From a checkpoint of a small transformer trained on Wikipedia: tied embeddings, 2938 steps.
Each number is 128 + 24 x the weight over its row's rms, rounded and kept within 0 to 255. Layers, rows and columns count from 0. Numbers have three digits each. The size before them is the row's rms in percent of the matrix's.

# layer 2 attention query, 128x64, rms 0.187, rows 111-127, columns 0-63
111:144108143131131138127162122174097132116137141124104123134093103099176133129140149132128136116138134141124079177142053133091092138142147127128159099089140175095119122135099136143112133155090125
131:128088119119124107103092159153133135113121091132154161140112145155095137154125124144090101132204132165152124116120128105130133151119120133105081181149110154134132157167171128102132137102116130
120:114106134104208140104100115101148130134142144127137108160140161131103184093117121147106126091108124117127138117124143132171097157104138105096109142121122124143099120160115130099146175161137162
103:129075124124147193147134117152108169116122117130137144151156156129161123141116127163136116125111140141092139111122134166133106136143182118172162107112108163087110108120118109126142128089126074
098:115186057148112127157102150115139179160140155142122118122159140114106134125142127134146151139150151109162124128120127105116168124144096138159079126129104071134151133124151139117136139083116146
098:131116186165115132144116167086105155130133182120098083143102142107111087119150102136119109128073144138163127165104119106130157120106105153122133158116140142111150147123131115125079130121151148
109:107125114184105138114180106170122080132146169151112103167132082136155077130124150105133142124118106122127103129171098115129135125123111140141135150136131153112117140104118112140147147177080125
119:113102145156112160140164125174106116124127096132105117089109121116108105116152129133123105175138133105108131149092173155124181133111101122116151160094121139125133111074173098128096136134120164
102:134156173152069133096109107111150155111120120092181103107132139129126127098163141139110106134101110105156140158153122156093155123137134125154145113107115112130103120089062113105094129141122129
121:121121164136171163146138131146137092133121136154148095125174103115123128124142086122134151076120117096125173133140143122126109104121119094139105145063121151094066110127137132116114141136175133
122:089141174130149144125089119132142102108078096114165123116090136112134114115138131121128104112184156117158136140119110123127116129068149129129077138126097115089119116135144156091136162134104091
125:161110123154100155133085119106124085138157106127151138117149139132123189116086087141104130136183103132116134104119133135147121155140114140143099134113101135136116134188154114103120164082156121
114:125074107151148140127112102137127151098153101092121171140125150143113176121104107133097121137119126145098095119103172129148133165134151132103114159114134160123121072154133087119107136160153167
117:136096163151152095130109171113134100123142163090135114098110107112140125125141098114137094123150184108124077123078116096109102091149121142129119125095145147133143132166101148097133137129138174
135:095137152086148151119096129121114132124065144117130089111105178174142116133160132165144098132130134136160162129122103085124113166141116125139109138150128095128139120159107147103097155089098112
083:119167135128133136182148087072145168128110105151088155135136121115092161114112122136135164153160118116097136113131119152147139116152145155131128134118091129139094121170107075131121119089115094
104:105121164151153100127132150096122086154140166137112128168133152155119147130112146146154188128134093130157145108140121134122170079111142152158158089117115135126123143118077126131101093157125157
# layer 2 attention key, 128x64, rms 0.168, rows 111-127, columns 0-63
120:130105115150128140102094175191165109116131112117124157097136115103081137122116170138132111132157140145117130109148150160098163112166125128132143134164132101090129110103139148107077163113123099
103:112168152134093146147137126078105148140091136132156133144130130146158148127129140113149064079122178111147148146105141108106114168135126113121136104155149154134088146138067117125128138150116108
130:157143114128124125107104126090131143161067098132158133126160138124113129095125132143084085076141100141125102147137114114137104153113123084118132150128110146159138170167151099128110114077121099
106:135144120115145125097101104136136111169089109120140129091114151096113098132117167109136122158122151139131088138133118114096160131144181106098188152161146122170156110117128136150127143139068122
128:152119125139136145123174150205121111102125115139135140101091124136171134128162105126107108159123119116144146158139140132113071169114124093137148120137170167108106127090108135080132109121126139
108:116101128139086109112136115164125122136105176111159149169141098132137131115124164094138183121121135124138150142158119150096089142154093096165125112097154098121104140090091155109146135154108108
106:106103093103163126120136132135141173116121123101141170115119128108094168136135115146156095134128143140151137138109150178125098105177175152157152107136123087119134139129113132090129140078172116
102:089104104115103118113100179169107116090128121137129118144100123109148114115165150110116109142074127101168167125109145143146092117149112162112116084118134119121137126108125189145146138169113133
108:129131102092112143148077117154108131113163138138122125153117111128135114144117164155115193101116127161102129163138155130113093104132097169128153087117147143135123151130132137102141139088197124
129:124085144107150108146126109209131159089116118129115132112102163124128147140110135136112093158145108155101131093113100151137132138109127111091141120101102115134129135166124122151076115084166105
126:085131117123138139130104120129099149143153126087143131099104139145128142127079188159147133122091138119111150120135100110077074144134116124100127144113176132134092131157108101116097152132122080
117:149113148119134089153142144088162163124112136146118099136139153123165122128099109171109108115124160136108092116099123114098108087101158120120183158127101141175089168136091137118128134125111105
111:138128137121140125168097104076177114141093158152091102129149123134106137133183156153116068101106119145137118109117126123142142116082126104109137172132125153129136126149148136148105143146127182
132:147100121154130109120150108149111139120134174108156164147118116118143163127095151138145153139088121127061098077147139160133110076149095113143119111132152134089088146112104110129151128129148149
127:147147112140134147118120119120113151139168116122155168148123117118133151092059140117157178141180106150149110133152115119079115150133086136112134092116135158111146119140128121100143160157119079
099:132117152160113103128108137107154099117131172160130138184134140123133075164093125135130139131148144139129141150146065085104134126117168136081146120130117129159124140082151106103106093143127114
118:128128134140101090134148128133145138130141137154154126103137103073157125120153124150089144099166133138143150127197087111093106106155133125135084109160123110135130118110107150130167123077166104
# layer 2 attention value, 128x64, rms 0.231, rows 96-127, columns 0-63
091:087123138130102155111117159135106145140157147137131118144121136150145118144117205122145142164115112068131171142159132100139146135139110144155122115142148111134124141098144156155156117120124052
098:145137156144113138107131097119144112096146159144146156109107118155143126095164150151104129111172131156149106114150067145108131131122129109073104155127161144118149203116099129111100126130123139
084:118131130160123088096124121138115159155112122100073092114114157174119170143143143096171139152122127110123099093164130116153162154121146141131134119124107071145150088136152109161132121114108109
072:101072138155151141119112137108105114105117131114136101134119104113126082122170081102106123104129160155096120135113133154128152144136175146117132146138096071104121070118122136112096106157104136
095:161149117135119144142105116119119105127135124152151087153112104109160152144115153136142154124121132117116164158115154147160150172115134155171177133153079111071147098149107158124168159138148124
081:177119106091152143097110135134151098154135132151102133123146165078150128130086090120116130105142114171157125128097120135083134096113157123082142145130142147156101180125108149098127143130124151
093:126129113142139178082150134105111156167169101112144113128137134139116144112143156167150142139155110078159112157135109149127120122118106126156145088067157171152137125127123104136141156154126088
091:161102125171114099140091124121129158110118121136137074145146099116094148150097080119156135154116106129112130139109120170154120144117119151149119122123104115114081077167119132108181097150126115
090:134090092124075117103148129157098087120115107170145102095119115102118155099127158114126160151113131086080137149120149171112122107124111134119113129108146152105142125089122123081134172127131107
097:128163116089166134161151151159113080157099116121118130140116166137135112179126117133136113164150178153181127155110152141130116126148153146137153181154112125121131145116108125150104142135132172
079:136137098134113112124129077112123144153118166100073107138132146171165124149171067110128123131154165134191096111128152129118128099122105143110158120143128130134136100155120121084107127133135145
095:106094162110143126101132135114135116090145127060157142098151139138091128102150137157128164141166140131149115121146132132147154103130131072111132101107084078137146093104093136137110110146125109
099:154145135101181126151113162126189135135101115138112127111104111139079133119140120129166119162151103107117143097124110116134129126093116093143112165134073083117112084127137179142127140107133119
095:084172131139147138141125181136103094136111088140132164164184121083147116123108159167107137150116105146148143154109092112106125142107145126140140099132115169144134133158122106167149113131150138
106:138122113051129095090141144159110155142151111120097128138124173109134128122112132116114088110123143141141136109137150073140145093157133115089114112119137138161116179099147112080128156108138135
074:141135154128129090152103116095134187142111140194109098150181129157106118142096140143133070125099125116146112132104133113122133137133142185127122163117159117111132179130133135135157140126126123
080:090105109141103131135113144103060125130189146155147106125140148105127142086131158134113120105145126114166088135125085125121117110125133124103089116111153144153095185119139145117154142129119090
064:103117093143123148130111149159125096112130090105118122115172096065125137122144122187123142114119113127133107110147102141127073098122100117132145109083122114150118097174101174130148129118141148
078:154144142124096100084123092155154091138156140089128099133126115139129085114113146133082141139137177133126090136113170103118103134142116128090101147129089124097134175098120107147114137139134174
101:115151130109094170127111132119120138161118162122132097157094071117118085170107119121090097099135108114161159156146149113136098134132144112135121138103105154119108105132128139163078076148124110
090:109122100099116161110171136138096122135105122134137110125102127119116109138099144078162135171102172098105155159150152165142126139158150146168121128117101152131147084091179145124099130130135111
099:130118115162127160124149098149121098091108121133111137117131140113172115089132102118150158176176129110106104107103151175080151143112091128104148130124142176101161122104126104091127155127126116
102:167115143158130129092158145130120097119155118099156158114134162096143088125120124164124115125147150126100098122130181160108127135092122137128134152108164135125096170132143126070166163160105121
081:154098125119107108108108111109185137100120107098178146116114105123099068099146147114105110073147145165160157135104137128130134129138150128095121125167099083121118125135116158108113105145134119
076:096118130137095120122124105170101116114128149151133140112131138112158137131089138144086133109102175131111100105155157107112144138179148120116099139138163115097168180124136125077097133078124123
106:087081176139122128100108098115115134108133126148177150110151121138125135104136114178091152154126123119161104086135113120096123116148115085115061118083126131143134109142111121162111129109140123
082:099123122152110126143151144158148130142127155150124118143103106114140149136083106085096114161135136117150078125112149170134091132126158104155095147140142124193134107171141104147114087117165145
087:139111152141116113127112130128126123134148189132146172095138162156184174112124143106132157132157165117124122110159104135122137122117132066123103125169175138117149156145140127073136137115139124
107:130112137083138108118119145074100120106119120127112078167109116113108081100148108150120067117125162136118111125090105097154147101090134167141111158128091124140120113121111132105112124108106159
114:171136130125124165122165092135152132106154112143144137082113136154145123102135138086114152137159097127095124103128107153139132134080069110114101167146167132110100145158117134113117174157131110
095:116134122091149084102135149120119056128106104126150144115129157125108122138130127116114106129128146168194145135092154110115100115132166137090105103146138136128167137067116107134131098116121149
092:098114146099141118108145126161113121104174115126117151127093133125147149124112139132105119129086074154092108067148109076118100172146129133141093107106143131151120171117099117153152103119124132
# layer 2 attention output (transposed), 128x64, rms 0.238, rows 96-127, columns 0-63
071:119069117130113129135138122126102111117126117071114153108102111107157119138130116123133152113096103073112122135100081159088148108119114156131139107060138141097146108146090152137131152129126094
102:153123144120162129106160135135117118182149120146108090126129079105152083114125112142132150119108078116093122116133183119139095137114150112138134074140078127129093115103111117146137167126123151
075:110156126167085150136119121148110121124111180071110137147108130168140166127103156109124118132136168106149110129149089080109150188118116147131121148096134115117158156103124140111119114119111096
083:162106095112116107117131134176128088135151123156126102116148108134144104120120110082111162140130128093152108136174117105168125135114123093138073127156175145146112163078146133149125114125118163
085:142131096073142137107152125160146130146122121117095149121125113136143135137167139143144151117134154128155111142165099106175132101104119098070110138110173183153127132139107171162166124130114147
072:133165142146131101103086115081103117119110134131108082111107135146111156092175102168131093146147128141124151099134145083114137099127094123116135136141132160137105119165107099089121099082123117
105:127146145158116099106138123150143144082114127114151183119133127108128152163127161145119089148132123159105125097101129156114142109153096172176170117133128133084110142128125160092157145141113081
096:101125108121093139143122114160099113083132137155134173132125115158139157126115145132147124139148153151151086118182119125101128130150144107083113152133213155115109162121147148115123115111103104
092:093129129107154126105164087131086107160116148120084102112130130118113123142117149134132115158122099121139111106144086129130065123107118130127134094107166143069122072106121144146151123127086112
102:092136157128144108110068123110162156135155098111107090121133181157102129128146118140129150142169096115145157121135134105140141134125125125135088118145079077181122151158130107113120106107122140
094:107182113137116110121096161111132133158087114128106115110131101133111132140101150146109117170175109107134150119131128094128148153128080155166116130190122111136124149127168172089118127112101111
101:117129105102089095136136108152126125102183121133165146148149107130144113128117090135138113132178136126102103112125172136173155151131138156131110082159082104151152148111154118085128139137117166
101:087116142104104142106086139095090135106173119078117140168108129110134121096099144128126090103122162134174119122115144144126178113138130162103125116130112078130161142156133119084145129120114147
095:145074074110113120126132111158170146107130096169182104096104138136122149137155105109147121104139123171076138153125149140136083102131148130146119139133109149131116132127107095107161135123151095
115:120164170173141116130121102066135149130132172117118101137133178159106137111139122163141122160117093141122145110099095104106143145110106144145152124110082121149149090155114136135095094112135111
081:160133181147136160130114147129116131122078126102083143125142135119124092117127141147130129125109154136151129153131078117060116106094123126099153171082120156100151133148101116160123152110133098
078:152104123176113127125169102143099136147135143128130104108126130137147133138143100134153134113111100135129122100128127150123115099111105123181147129113129164065096092118105193175132163118139085
069:122094062110097095115114102149139121100147087172180139147108126125137147107144102113131088130174109139128093087105150183147116125094140103136101135150131112134130133119151133120142110110132138
071:110142176091151117147096117085154135158100153104127114132125134154120074132161098160117139124102118135128184134095129088144139137106111139141151100123105104141113101124105097127084106145146165
117:151148146131129108124082169124168121116118099113124170110113102098137122159160123155134160150109135126108145125093135131130184132144062126150120133124120130132122157212120116110113123121147141
085:086118162156139112123108096110104100125148137110086133145123155158128145150115139101154174176132102092172133112135089118147131123146120147132096107100113105128149107162151123170134080126094141
091:087134131121148137119167118127086133142135129152108075104158143141113134133131164123120127143164089136164145140161174122146073129167145138127140109138185135119111116061130141143136115130104130
098:124135162140114110136140101094105132089128159112151107126132166117099102108163142116125152103106136139158141104130136102115099105113128067123153139067146124113105110071094121144097087133129112
091:144133116098137116139161144149174093155140127187140138136146102130163073104130103143138164138127128125114105152119152114146140122107165128125097112183118135181121118143168122133131128126147183
082:169111124127166150150136141099120144164113117120105093116120135141123104135163108155144154149122088101115133113112104114138122142084142090112123143082120139145147104127118112208069130146133148
105:157126112116106117147143134150130127101148122154169173098126096108137105169117105136112093154161129156097118101128161181103086151108140159128128130146101140084133124097147118102095167152147116
086:083139155153105137124086161120129150130096126146136146122077104148150150149146121134162112144122138105117161097123171126112166156168098105173146130166132113104124126160122090114104126137158091
083:122096109116118157147145120073055143178137133119114091114116096099128108116090126129132109089124114103114140098145126125132126118126142135126165097119121141093145090087127150128098174156112113
091:141118192149109066075107123124178150096138175116097140120134171167102106145135129118152159127101158144152105130131107106127122121100092113127120152128108112126135144108104129128153096126121122
111:075136138112156137094151156129086089173145136117129130152137085096130129122088165124119143136097132139145127126139177158131109118150143129124184082155168102125117108112105145154125151142108117
093:122139152112153128115126104114155112160151135176124097126147149153108122119121098147121149134157102109119148131137128087142085138131162160163074092158056138138123120137157092103155145120152116
080:133088131136137153129153087145129117115141149140162143149119146150127162087119100099102142112082112118104132108136128156096094153118167078132129114083088152133122101108081101128094140131155106
# layer 2 MLP up, 256x64, rms 0.261, rows 0-57, columns 0-63
104:143136129165152089155114109100129075125076124137127156132139142159179152118138153085154111171154145089087106106117121103115143124112137142143119137069112128122158132130126113126158096107139140
103:102163101116110110135147130152108139108131156153149161119140125143154139149078165119093135104096155128103136143182151149170179159154114116105198140104115135120113124119115127105140112132140119
110:190122097109107134143131140140128103129181058164138114121127098120122136139145136110112128148158150139151159152140151156126090134094145091129131126159123168136109110113157106160139141095141091
077:126121176104098118118158121123122118127130092108138139109137116104134080153127127147097117144152134113120147148143112097179129122142156160128068133207098104144128123156122128145165146123094102
074:116096108088144118177124138109086143143139122160107146129136153170084144105144123150108118129153108132178116126137093126140105122115113107070138170081187127114122157115132124126134149126156135
114:138141136127116095169160144106136182161126111112103102154140168119095125129136107089096142085133130126112174136106196109154107114142124151152134132107151141140118081136097137142162122116136112
086:166139122076148082139133105100132171142097114150120130102093101172148140159162114131158107145107115129130128146129106137154134136101133110094161119107152163140138117177092119143172111157122146
081:108141145089151168132126112122108141159141113112099100171153101143156133131087172148116113110112137105157127114119119125134143127146119170092148069117094166121144149142116163180118092126109131
102:094135115100135094120123154095107118152088135123142159165169101154129114142130093140120143141130140106117109144114173114119065186143104128141098153146104116180126133127123109110159147135097109
092:153131124103118137097087150122165141131091158119139134134119108154154104110204105129159129099085119105121102141117093105124089174137127111089129141152140138126167163136101134141155121147110147
138:176115121106123149094167111181147157106129148124159128103135150175122116081140143124119095130132109078134106122171155131114144120124158122095112127124104149130139154098122156112104123089164162
081:086132145121166113099140129130124112129179087083114123140107112151115148085104104128087148109130131150070097140080141134094104128080116115126151096146114148158129116120110101142143142149115113
105:144112097103131097155116136110155182125111082122121134122103161135111143169128136126137136095114107166092129128137140120164139125179121189127140142128140133119083174138146162134153098101097113
106:146117106111141102091142153086159138134130125143154158102116161095143138132137129126146169171124143139144121122139129140075129110154133138119156109104130114186103117098143108126160192117173099
086:087142120131130136145114093160094117120167069164132142143125126070097173152077150104140097118148144125142108111157125144101119147142143091132132134120141162118103095107142108136146141097115105
073:082118151116123079143097147100138086131115106121108165139126139159144118137091128120135116165141107132136097143162148083107165147171104135139133092160143104098127151140127166121166131101103100
080:162148057160120163125113121149096143122111145154130131121190124126136154086105136130118134180115104111080155145135155099137109144135119117096138121114101115141111122148171081137131134115121143
114:120120127126134137092180089118134096096120138105147125087113155093125101151120148109110128134116087147149172141179167094149114173114143167110144108171102132107125121122103106144101141119104138
097:145072088116110099142091136132136147132103133087096142127132121115096124096129107128096145125127124159072068165167164137110095125147155127127128101107126153135120114124146113153134084136121160
121:113109107161089135109103122109181123141116128151155062147130092076117139104123134094149161140124122134125123100120140148133132149144153128181126139142158142172131115162104137123142168105126088
080:136124083119135109157135139148159074140124128151132096122151172120152130106119118112150124159149144097123144168137171128144144138102144121149097086137153122078126123138122087099098132066102130
104:095151060127140099108085116156185142133125095101100124117185118112120174120153161149158130161145131121141087121138148100124118097150117105128130111121113148107114117139100131135114128117088126
066:103117081150132091101196119154169108130158138098129164139107080135111133163101133105095130118132128135129138128157151100125139112152138138104150115151138112091125161127151122164120166173118139
095:136133165110125076108134165132138081114120129120102130132178098111117114102134132172149144107101084095163125119118098146102111145100160113096112138141156135143132098116119104193126103136133143
081:142104124090126152131127112155093112118105075109116128135150124092150100096153109094120083111130159088183128165161130117130127146123111124091142107121152130131175162129088128111082122112128131
104:111160144108179162144139080108146125139150132088141132120103132140136140093119166138139155130128103091145118098169081102145127180117123085149118133128138111128105137140098144106125162165087130
095:134150144081163100135127098145118117106120133085139096102149134153135172146128124133128137134085101101118134104129103131139092087109093141150127147194135107169129174158135091141141127124100115
088:157127108151153117130127144177141069120149136139151163126140171132094109095138181133119160136112131162132127093142107124099154144102094147076135135105135147146144139116122093112106121157106167
113:146139126132105109102174094128171144101162123122097151137094119130147126160130114092133112128084103173128114127099120151137146154125152158104108130130106112179075133157106136165166143097116129
121:138124158146156126145175084114166120095145094101129118107137152163142133149140124147129082146145110128074086104154103176107139111110101164099151144091123108138124111154128151143127116114104107
057:164160116118128104126120132141146126111114138131110097098102111111093104072136133106138105136095157093121151180159126093132096178138135144100126096119145152146152151094107151136170085139112138
137:102172171170126105107143118132111090140123170110145165117139136117153146137166093126127108145117131107129109098126106170128097113141114075087102102128165119148108160160095114152148137144150118
095:153123146136125107127119099104123082121211133099119164150122102127122150139131119106169141119132114168102072154138157146130116091116137164108099130141098126097114116138141088141168123126146119
093:135108112082162122132126122135118114088134094144145139128110141141133129147128153153169117109139129157159134180116140169095161129129138145096153109133112118137066125112166112170157145124103069
120:120134139049124153134136089158168160162142163116100130140112134106126115098124134109106173093127136080138157169143127103125130159134119113108124128122121085127109151084112116111134155102109141
117:079120125127130084099117142097110118151119146104104122128120150088132125109100182144094127148128142132132139166096113122114123141113135159107145149117198143159127174136099136116176128131089155
068:112090110129155120165102153133093061150130129129121127143146099124119121173163109104151110129186134161098153142143161131133071127135151112143177118144157151116121104129147115150122126105142133
088:140145121090160121123142112126121112120092118155103115107135113133115120116142121132143147145205115151084092128114178123162112167176138154142149108119115125156137096180146104163128117119098132
109:128143120136136079124126140117109119125095127107106149129123103097103154157072125141093157147148168136157133113116128100130148134154125148140148130126151102144072131161135101049130125171140111
068:150109144072141136107156159144165125112112115149152118100092145162112119148153135108113132133120128094162164115115065093136121160122111101103091134121169132141126168117082139118139147143133096
102:101126100155125137152127096117140160081167151105126172150173139127126163159096132121141096165123121116094115087137184169119137150137124096106127131102105095132147144105140117152113142154139103
079:121086141098155109115150106129108104138149112127184099116140133149123117118140131106120124147149098138121153157166117107151141102162148116104152138153200111103123166104132155081119158155155106
085:142163107071121141149167147151149119106096158126137165104138122126111116162150096123140132106137165112111153119118149119135155142127100165106194103121132115108132087110094151096164118113149155
108:141159131127101144139148152163134107137143131143108097127154130121123128098144135115140137126178191102145143124156141136138115125140167085110106159156121165102091110052130143150154111159125110
067:140139139129145169054150143169132101125150109120140119114159120160127149111139127141097115153131094118156109141090102156114122164135118072138108174122155148116164121099131174144102140124127131
106:124081117137123064113145091099124122134162140096103123168163134163143134130133115126127176119114119123136073126115163125104131140142091138139093128135126159120102118107131126140170073084120126
091:129159172134134106136071088140188135116114134125114120148079114167093134140159164133139088122143161106149124124117123111105113123137126153097141155100110104121102116172146147123146119134079133
135:161136176107155127134132109121105175100158133143128134109128141147082136115135136119135116110130080104173166149094116136133134171093120118123153118124112131130148115088104134099137092060153107
099:133140124097142115135144138191166137108146123152134122186143125137117086088099112139134172103124132118154139156120099109111147156132107154085132123132127114146156164112115164099097135091085136
079:168121097122138096093166107119110054143143132124102117110106132130153075135135112137116115106143125140139076146101098130088082115104147153091140142137158126140118142110115166113153119135148141
088:142098105125127141090099131142168088127115128153136129111107211140114160131131135133122158179118145127140152141117116086129140120136120126140136150136123130116126131080162093140111136148054109
103:131089155110130123116123119134107099145066122169147136142133134141143138165151159113100140161137062135167119131089110123124131147104148132092137153119142119167124083120088103146121103137087126
077:174157129117147118117115161120141117098141130126128143092089134104076127117120150132157139156156124143123107084161140118102138166133138129085116146099152079134109144120108076094165136121143084
098:162112095110099149109163105112141101131128091110113123116122159150160110123132178128152160102169118081150153133163131122110130097124174124097116167121117169148140140148105105162119129094138099
089:157143089134124111140135117144151122124106135155100099151102119084141166104134115102124098077088115125133166138160126122161152126144104159155136113153121147122121115092093089129179096132129175
101:140126097139111125080136133128158144109175150128148105110167147115121128131129118084155141135070136128113161110175161139117139120170110094185167145143129131100161132127125135163164122112132142
114:128102111132166134110149120147122135114090099129157111126157119106124142099124162162158172116151119159114122154134098139142144164189161141138113162086105091108155151127085123161107143097141135
097:111139156100087105131145121099103125105170139133134131107147186107127118117094129117122117115147091154137156097112131147101100125146137116157152153129152134109069142145113172077131125111163084
# layer 2 MLP down (transposed), 256x64, rms 0.229, rows 0-57, columns 0-63
110:164156149092117121129167151156165154137158130122147079143099136118113192144155131111110155100120153103137146145121149132102126121166110127142167127113128161137159090117179111153141137125146104
110:139139118139146135132145142111163132131149100136108102073097153093126147151163142117127101139067103138167098122168132121172099109136135165118127144098100137161135131142137170135117168171112138
096:129129157132135099109151121107142161171107165102072111147131145153109123116071118149092053119135148123108141129118139109149160095145129141136124121096102108147141127135150125087139090155129112
090:106121173177126106146130111129153135124087116138110144115129127089157098130121129156119157164121180147137124123100104139175117158166122156156148161153143107118171134104094138137161096123100105
091:157128133135152125146150133130070092134082084083148121181144109103172112133153145125105121114108104143098146121147146128138102129090158160114122123106133142103096114079085105128143115127122137
103:150071105132142172146127155088146111127141115138138131098096069140155163102171170135143149142156107110116114158160108151094118103128138110149115124116128143104103135106139163094126157106116119
070:126135168124109118177129142105155142152127110102177123165097105144094127095171139110107140210153102130135147126147143103145172133107121120153135141123117138123160143131139096088127106139131113
083:119105093114116119123142145142139088112154153161130137117088161150124118096161115121140098123116139108131095112053127123083143117124126158120113130158091168150161139077153103101139137100142128
094:113130090105141118169126156124149146136118150131115141155147138138124124146175094154152152172119147109154114108114123115110101122104092127143118166125160071156102139159086160133109167170099132
076:135092097167102132104137133162115121145139122155118130136131089144112104169125133122142205095140081124155116108136132182120104188112125126110150146130165114120136139090133141127121146144101143
124:113124128198128120157120135120148142172116099119110130106159115117121156153160086158098159126155127138135114102097121128128130118148089133181119136099114112106110109197155121166153120134120116
094:126124144114139094130125195155133166122104126137134118073144115161118121126117101177143137121141143135119172111134109130154134124089141107144119122133144145132162100201103134124105166171151117
105:093138147155123104116138089119126142123151108174160101097077090099056183152117121122126114116162151127168125106101151129142113127103148137151114132107121139131135094159119104122107118111115119
093:115105144110103134104184134119144148122123157160138131133113144126128149143130096102174137137120109091128110112160123101150110073095183148112111129089116129163102069120162108117133163138129134
097:164122134136139126142127129103097090110068104116158111147162131116152095096181136133105142108156135134157176150105123128122144100104109122160104118109124140107086108186117127140102114090131122
077:119133107127080130145164110166146148157130112139113102077078128118094149136097122132117093137132138110109161181152089117138100130110109111142156131114109143134101116177102081122117149118123163
081:105144132134170118128161175156100090133116130146140123083145176090131150151126098115139147155139140123167156095121157121149130100166134128110079130118107133108158147132164132134146120068116136
121:082134148142132127103147143103118094142157132089122143110125117133144092138144130136098121124124132135125156094136180081195156171140107156161122148154133145105084151151118102139142105122145164
098:134128156122108126159172102114077094133148175132144131121106111148154141132152116176155122167165098154128134109161101151120130129149161147137118121166176140100150117132132072143138148139148139
123:120092111123111118090138156103136144150180098155132084116134139103055145118149130175107121126112129134167139110086122122120144163147077115131105124134140160167147142109106144139126145145144145
080:081099078136122108124135131122152159144106129154117131147083142132127127169089093066121131119122154097096126127084098105131102125130126151154140163129114104130098122117121090167147116166116148
104:094104116145133106153119142128119078102133159103099149130131094135157138108137146095121078125126068129103095116083142126126111121120177135169111145093124135120109092125127157115134145149109178
076:065146132142139132173148107145126108159162174147084156138125110161128155140092130123083147105129149146181121135172135123138121117104129146113108095094144120102133128114133111110088154130149151
096:100096123109110087155104134087097153128137102159122152077129141123081120131130112099125176201122162111140114103098118106129126087122128127093139156116156123128130131150102155149105125133130142
077:108128110135123125079186119117110129162132128150126150115146179147101117165130147144112139171113164126117110093097138130119090102153101093116148156085118147119118130094110112092105126154162096
109:153123112150126174106156117163137113168151062163106100138139101108136122118108085133120093119116114109125105125140107108164117123115095137131115142129109152156122112155132064159125141136177146
104:110107153129176140168113167176156109133119161095126139124130126162153116135163131162138140146108113123120147138133168136151152115101082155126115122171117136111167122162138151126123176144077144
095:103129162151192118111114176129102071088118073125144146097135123069162168115148133162137128146118123155126130130098124148142145104119145145155157121121119154163123107120116118150136134133127124
114:138147100166106126109123119149134120159130136129121138134165142121079163143105106089153180111119130074113108101173177138133120122143153098164065125119168118125147125147112115142126143119126111
118:150134129132159131140160150138167149131135134123120128150164162150131132091142114127102104136092097143159114130099152142155114100075134112107065131096146126149151138167144174093087134143112152
066:132049110118127108136108177117127127137163147132123127122106132154109126126105068138102106138127155122140118118154096083164122103128112119138130142085145147103147103114145106145109164158087157
141:164188138129147116141153113149094128152122115125147109100099113128131156157125092111121074135180122112093176094122149130138115120111110113147108106150162113089119135161141142127174155147124107
102:176128134158122116138107150136131127122094088153091087111140115145085136145103091100136115151134145108147165153133087086107142114104125129098069143124087158126117143143134112116111116081116118
097:123154128123104124164103107105096104102109159126105130072127170126149095099160070108106124106127155083126125133141125119112146126119111142185152129096097123088107143143124108093133129155124105
100:113143138138132122120153073128094129095145153150153155137121163149135152103104159147165100145144132181102137139166097115118099138142127104149167121132186121100114114119160117092138145150164108
107:069153109109153128149134140134087123157130132115112146120160149080127150120105151184119123105127129153157139148101107103183110156164138132143155147128122143125157153091169128140127139176115143
083:104113173130105139125137151152163154126065138118092158123117153150147131143149102163136123123123160094110129158136136089102172130119129130126122130098120137120094128150129129041105130110130155
089:131132125105143134141128144139151121124131122121153151113117177128093134070135174120105156068124150181174131168133137150145132157133110114099112098119138164123104148107157098114119138140130077
097:145086109135120123113103083126142078128139162126109164131113128109138105143117146144087169127120122133140128099108093142111131078118133113088212128104132126138111110153113161131117108130153162
080:122115158127146140142143124108130103126169160130133153144144112122126127144046112136111115166121138113119153148155103165122117132132163123159102158107131187114158071137158110153120151164136120
096:153135179135126124103146119106118138103178144097109138134123146168126097091170099159085106130133126125099140100084155123125118139121120144131099102127132138160139100139114149062168127108157139
083:096112085114140163095135128138115124085165140155110116125144093124098172097085162149125136140079105121119140145112099143148144133109117112134146130098109107144137059137133122179128147134114150
090:127124109090139143104146116147116134130150124099081093091132087141115140102150145162126113169161123144141124113117166086175124096153134167106120134170161113129131098103152136170156121092120121
117:183143153102101104137119135169103135113145143092099106180161116090124159120100090163103164140127126132147150144104111125103141110136108175129142123171100102135114118113135153114132117096142160
064:096121121131132124167094105168170137079126167153138154122097094106124143143145097116131121118100170108080153126139124114173122138134118129116122104135082135123100116171145100109170153128156141
104:130137142135161112113073123133120167099151084134089126159115174130136119118155137155164134143178132120109106106143139157125144094135136131115093111156164181079132140133137105143117165119150121
093:128123094066123156135118110125134132149118176117164132146091122136133083114137119129149103108078142163114159188123131108099141126115162147102165130133130128105147110099086131168124138162133121
109:123086152124107129129120110117091135135124107103153179080110096128086163154121130092168118155161117077121137107087124142151132165128093085148105129121140130140101136113094129138095132131117104
086:141153120128161126122159110132103137128165107122160153131079129149112088109104108124136058137120134119122135133105141146105136085143120075166133174125140193132121141131157112132107148132163116
069:092088133111095162147144114150113131127104153150152084144147110140082160126120097133129137102152094096164154124085128133133158124113148099120108141129079107113091104098140090158123144106118104
106:110111142149118110128131102135174138124085106130150170117104121088078077153128143137130133125186127144112097124089127138117168170074127081137154130121137126103157125125110133151143137144127108
097:098102154128116158139107130147131126152143160172137148161128113143104177150128129127154103119122121112153148094168141131135094183118165139153098142140171106181124107123107098158093149132113139
088:091115156108125124133112160135128119129120135162121145134142076134148133098094111135171160128141093135114093087132074107144156115121127164166134142113083127149118110158141103104145184153137158
103:121108147148145149148155133152126152139129184091133143166151096145080122121109152106087106146147154092147127112120134118114143145124182151115129143175162102134125125117113096146151067119105129
089:124144140160170166136114129131146139179189108181113142133099139174131116100115156131153101153135149163143126151134130159144137142140118136123113152129103079092145108143126128130085154122126089
101:124115098078144140115132118118125116092139084110120153107142130165157097164087107152178113126149144174108139150169061116099135112132132109131121152125127154129169144147126129114104100151128120
101:111160129125127115074110163115179121118150145115155168077136129131069133128143175139141142123165158125140098112122096141121118120156117118129080133146110100091153132113127130113095128154131086
094:130146112123159126135124127142106077129148105145115113121105103135107120130062158139124152132107110127112101117175159142112102137113156113143131141106189121132095107124144107134106166064175134